Weights of a small GPT-style language model, trained from scratch on English Wikipedia.
Size: 8 layers, width 768, 4 heads of 128, MLP 3072 ReLU, vocabulary 12910, 61.1M parameters.
Architecture: RMSNorm before each block, learned positions, biases, tied embeddings.
Training: 1122M tokens, 8561 steps.
Each number is 500 + 25 x the weight over its row's rms, rounded and kept within 0 to 999. Layers, rows and columns count from 0. Numbers have three digits each. The size before them is the row's rms in percent of the matrix's.

# layer 5 MLP down (transposed), 3072x768, rms 0.0188, rows 2779-2800, columns 576-639
092:496503510510510492522466482529507509529525583467490497478510498480484488505493497493484502453487499502484475504497506503478464514512524521477529541501493481488512511491537507513517486502481530
082:472510464529495507477502484534494468504496501470512539523487515501503513468525480532498521465484491485452512477498495489499492437504509470508510504487516491530474494513542511500492504484522528
092:493504475499534504492531487503485525491497529497505494533494554465497522492513517506515509476482506472524476493507501452505555562486512507494467515483467527499500493498505483525495476520479516
103:450508525508489495496523557502471512474523502501465519524480532471503491531507467456462492495556535497531501473507505535516475506497488515496478497519471512476496465499509444485540515523556495
111:536546494499502463504522486456494505503488515501505489513488486497484511460524529460485474523471466506511529479500514467446524493468536510513486498483495489450438515493505529505481521511499462
093:510501511485529496493521501483505485465514510482499482501469522505514504519469488477510503472530517465491511492510484498526471477471527536500490503507490554513481486478474542496512518494496516
122:482508502474495466501482510508487504499484527444480525532490519509519515508496499502473497505524540491482531519523533501508453505474577455557498466530522546492469503532474484517491506448479499
098:513505491510460490474511508494459490533512509554446504534507512516505521505507509521479459512437492512490489490508512485515487480546530475532504480514485492490523545524506515475477472508514458
100:496497531493498469500553517515491537537506517460447537507477522510474531469527496506517547512549473516485540511502440528498507450482513495490506509504511512498490513490530497536498489517491460
105:506485529509498474484497495472521534462498475542519528479529499514543476509497503513521507514481486511482460539471487476505498498456501516533486510505490530484526458462482492520455512506497478
099:507534508545460551535526503470492508463482502518514524538405492509501502481490513472500508492479479517507455499513505509508449511531464533507508509535495500498515504514530507499528485444531522
114:482473430513464530463517492474497494528526450472530501475469473510483555456535526517507465500503540506455506496516515488494485490539509493502507531500505505557492552477501486505486574496530494
116:531485491503460480491502520483504479524521531546516516479532537512519520523477487468489484502508489581466487484521506457487484511481493482473509459511514478491507482483485493503533514496475503
101:506497509485487524499517525491514505506486433461487506532470507490510505528498517543506491486455500519498477472567494509501527477492520542524465503490483492457485505521538538563538485479498501
090:523476488493523510524495498465495474497448512504515484453501502504502505454509516510499459501483480484530498481501488502515491534515487495490456548498459487514491476530484509484516501515485491
107:483474510514509555491470474509492526528448542477495512488500484519501496461488517509524511535506473489548468486495517512467522519520491495478514514508459503506479497508498541510534501470535483
108:534495507540552493510495481518538499527499506502506536464446462528476474483494525475486501515512430490525559540515519523505493516470479470531492507506496474538505453508496433498511499564467471
097:469496463546522500483492460534520490486502515533509429501502534487441536526492500466475509515534486501528507460463507499557523535515526521525567504511471519505512488527566505484472525472509475
091:499510493463464523497478536489486474497511487471519486472525499519466494460493478539515486517484506498553499481480531507473505483470534495466491522491503515486473485486516486512486529503486500
092:482514466507475498492495496499494542511534520482508493512538506509504478502460471456482500505474482462478524471543522485462503490533515454517501476487505514538516511499502442501518513547460506
098:527527525524526493511462490491507480562497515467482489530520479496464501497475471482529485506508448464511481493474500480467525423549448496506483494542513517517491512493462529485506522528488480
087:523501505535522493466533477537523521488507476482507486515486508485508509533494472501547494528507496462492520508494524461516456528494528493502507505526550532528485493526482522483502508538500534
# layer 5 MLP up, 3072x768, rms 0.0227, rows 2780-2800, columns 576-639
094:520484510519473504491509488512474505486477478476468548500514520523512548516484520503536531465529470489524533412498492523527508557486510468538512479524490473489525498518465523462513519493519494
103:512508513489543525475498481511528473490529525463493455523491475477494517473498521502547506478515517507506514536550537540495536549498511484493485528478489506512492531517521479476456496506488494
101:493536485524464545498508505433507545489486517530438458478506476486468502503508489531525538500520481496516557571539535545537498471496528493522475483480533509517523505516510503505502498450495506
104:472512463500503515506489488514502498522501491494491523527517497524496473481516517499496479468503503493526498512512486528488512528507485500502522531522496490508503503553498483542502479528514463
096:519474467526487471495474437492494480507518487455476523484497505505476558471543506480512517524481510529530495525515561467499469468454512519513485522478482526463485510513517482475469501508512530
108:489496540511483533498530512457490559491551538508546504472506513491510561521513502488490504504492509522531477511541485541462482542491490486464488484523541500506481509488501523472531473457506542
099:519559516517483494481511532500526507501490481497502497493488480542466498491430511560505494549550458493500495516542513451497496491480463500527506482512491530515530494559425513484515507474488476
101:454523503522484476464516493506483540499507495502513537467516567552503502509541501500442518511531504489507474502518470525511505480481563509475508492529505500511491476520463515456505483511502522
101:474523524519493524493474503502495500463506452487507537452532500506488493483499525522495508564512524532526491515519471485481537513489526475482541462490458546464531501494515502514503529447417515
099:503493500462483487503481509529528495509523551463492471532514469540543485513495499533508502515503523496508528493519546496514533522483499524513501458482528536542490480539489480480530492472530493
110:516511514496481482509520493522457500476515519527487469462534453507505498472515534532531481518494480523544484509536522533495527516468489519501491451506477514542528503504534464476562488493500475
105:464517477512519476474543505492548520484499497448519504513507447532514520516487488510446542502487443493491507498517528498511485516473484520532503495550495474566451501530425499527491538476472496
101:474492492510515544488516514492468504479565520530522563500517537541483506512495499513458495563507500551544504529503482543534501545545463464520470489479489562530512492488518515493468510503552491
095:520467494506491501481475486535471526473460476473551531515505501538520529533459520517490484503527503486482505560520552554490498501499515538483488482511475545493520505491513481488488511536494480
102:495564487490490520486498506498557530471503535501492478524495492486500519535524524557514475509526494516566481538549508558554489484524472515516520513479465463483497530525515463464489468507510514
105:494511464472505501520516497476507483510484476547479501507524462435442538478503488470491491476492495514495573522508516457520500487513496492508490499526481501555518506497538476488494505490504516
095:489485514493500475497532493501502498425539504490492478536516487509546495524500492487519499464580514508501454496487477471425501509529493522528474505510513496473485527485481437522507491496492534
095:470527541536527505488572474519490515517509473493521539515489491520516473522516511493456491524463548538516524499499514525522493482458509489444507519490507491500492474523484487501468497484480471
096:536509490509484539453536521529491484492470472516499487537489518546478531521469529512488494473540464480511493453527492483475506488494522495471551487447514566493572477515462463454518519483518461
099:497524488493545514474477494469529540506500498580499514520482484491525507482496518492489519510490483491513510480539491459526497520495455505490543508499492499498466482510488508464525511525533507
092:524496489498488504507539513506490479475551507503489517501473526484486481502527489521539461486492521485463491530494472529486525537489510495472465518510481485526486540520446492489512460501538454